config = dict(
    parallel_block=False,
    init='normal',
    train_tokens=159300000,
)
Each number is 500 + 25 x the weight over its row's rms, rounded and kept within 0 to 999. Layers, rows and columns count from 0. Numbers have three digits each. The size before them is the row's rms in percent of the matrix's.

# layer 4 MLP down, 96x384, rms 0.226, rows 72-95, columns 192-287
097:520513511488524490451473472475517494496471464485539540512510479475476476514500503497505473487503500513483533506478525483515516461493517517490486493487493527499483521531548535489489525487515508491488502499488525508488519512477501521521510507493498459513520459449533526514569520503454509476
097:522444487522503497487555481504463459473461512492485491535481446548509513476514548484521529521461492471485480509509542512486519501491533516416494511513483513472493520555469492508477488465485465542503471538482500521500500484501476511512447474540509510517513492497488500510491520530458508500
102:503498512527491489499495498509528496441541489531496449530476522489493494508483509492533474506513472495510507489483499490530533520488545522480552502563536482492534473481500497513515511517496525485498459495511510496494472491489483512467438506485478558515513540502516496529503490542507494515
096:532453498501530485438544454488483498502483438461501516503538467538451534497521530492486475468501494501491538467528498471492473498510509489530490473504503517529465506533528486489555499505491464510523492508485453500531479527511496460527509480508490496449524503473526513491487455435522499467
105:490536467542500455471530510473516513460505482497518471480470512496553483472519525556479456523502462498487523514545484501505478509486514547530521456558526543478506499491475506529466499508484455515489489488506485512485516515514490490483449494515507499481479446500507480475545498513465490573
104:482492513482541516485496494515494505562461485461484466466520515511505520468480562483512459502471531527457507460489549518484532472497511539489483534501507462512533513489513480504477521472537523519496511484527525497496487489454475538497506488501486522452474554517499470512530467466463477514
099:517455446518506475496534459524490471451506471516508487495510449513489496529463488501496506496512498506531465477497460500501505512514502501480459523462480489478517505498504462480455531487539501502519521444519473515504487519512488552453520530498493518450496507498502499476533490526481523522
100:556495512521522485543523501534500502509491497512521531513510549480471486474469504485508498488496473496470538494491477463523544459518538462515509516527513501554482506462560523491494551505495485541517513486494463529503503506485495475537500520524492528507489513508520490514515500499491519481
093:494487499503475526558522476520464510526533511471482539530527519540490490512487527458498509504506463477435530579512492466478522514459516435522477496454483556509515517466503504527519488455471478500481522477505531502529493483477522503485511500518519510482529508467470495527508480494538482488
100:475498510503567517543494525492521462524473449494481502486496527541462488498508515475488536530534530487545475483464491488484502482477546500496523502503528511503474489503493527497478508516460517487500478463485547516500510491470477474503508522520493499469477498507546448490472509497473485486
101:519520458512518483496524457498492521535493557494567538483520509491505495478522472540538513584508448528489443489510519518498507551497517445507480516493521479493549552520516555485531505472509507511444493465480524474524511491491473547496495517520492505475524548509460474458485481515465465556
097:520508520516450559500542495527498542532534526511493475526475514481537503502514451554508459529514521488494470491492502518459479496542476498476479496514525495487478520526466516495510540496530476501496539480544537487469500516524509495500494506471506519483492498496491507492518549525507515509
096:580511506511472459510466472526487491500511492463536472500480497485518467515472516548512473478494508494495512556530528550487456455536494508507508491519456491501521537467536499476471502502520446477469516501494492476535472495521462480513527486529500499517507490501490475493502501504509490473
096:512519504528469487475496510514511527534445526469471489523502538482475548503552503464442450466471476529486474516480488501486530533481528499487476495498459480494485518447533485494505530545488515534501503458503486518553495535515496529473557445507488475506457483506531500461531528436536484521
098:485516480484495506507545508522485495547494489500469520524475537523466498499572506468467485524536453495490524515475516525507486526536524490459491520512517484481494499490489520512510536462501511481526490498542473520473510506480522505466535514545489506502475512485490479528497520516476499529
089:486513518482533475494529506522467499508513519515526532484489529508514482512485488525523512514489517523474517491507528538550445498507489499489537477498476543502528485514485516480469483482508513473497484488502485526505489551495530487498442550464488517544479517477445478525511495499480494520
120:508523485502514507522499510443507503512478505480502514501472498469450484526474542452506536473487463513486508483545540498441522519473509476532517462509488476519468480529502472509488444571494499548459450489459491516495456527518494499464549481560510521504505466539523526485441576468485489557
098:517474545470502523516470533515484501573485550518510527486475521529498514487498510507495515561468465481518525520524494501469496504475517468479528449506487543489477529499518462477499546501472490529502471501523524517443518512483503484472506496512499501528476487477513475492413517493498490514
109:490503548516499514564505469449529528515530491518520483488519510475518468522514473493505485527514493473513447491493477450518555498519463567566455507413535512500528509538481500499504521521503500528515483503493519498495489508525478428525507523486525466545491527515472527475502464488534518452
096:516543508494490506500522501524463521455519528532507480510556482512488523518547522465498494520513556492524474513490506472508483503509474526502474505547499488468500479462588483464483474522536544483532480501500475488494496550525512505542496469461489494540459494449499499504546483516486516480
100:501479511483512472521506485563497513508510482484486509441472512463509482503514497517517534481500514534499474529497455472497522483443494481547462484510481492496500512474495511479466506503521445487514458528551522481508476508519464519474469489540504507455525501519528473533487466513506516464
094:488488501488525484463507446497514484512513512471547541493506492520512493522503472510443449488518471483510531487477484475500475502483499540513490464507508499477513511492552484480523515505526499482505444482484503512488499534499515440453539499482510506470496536485481542509472482499442463447
101:500510488477541553509491545491515488530479498500543540541459487529483490460482490528486473490491514503512488511492529558474505474489515486501481507503555514529480463479473518475440509493504554523524467537483531497491542484456491529486474501506520511528498520503483474524546489491499499515
102:484476489487528530491508523466513511464489536461497515500487496497524483483471473517522488503470548464469463535512570535451479505509506484539485479488525504514505526481509518495457533469449476498519486499519509521481511541477505483437499506483488496546476491502527523476524508501509506530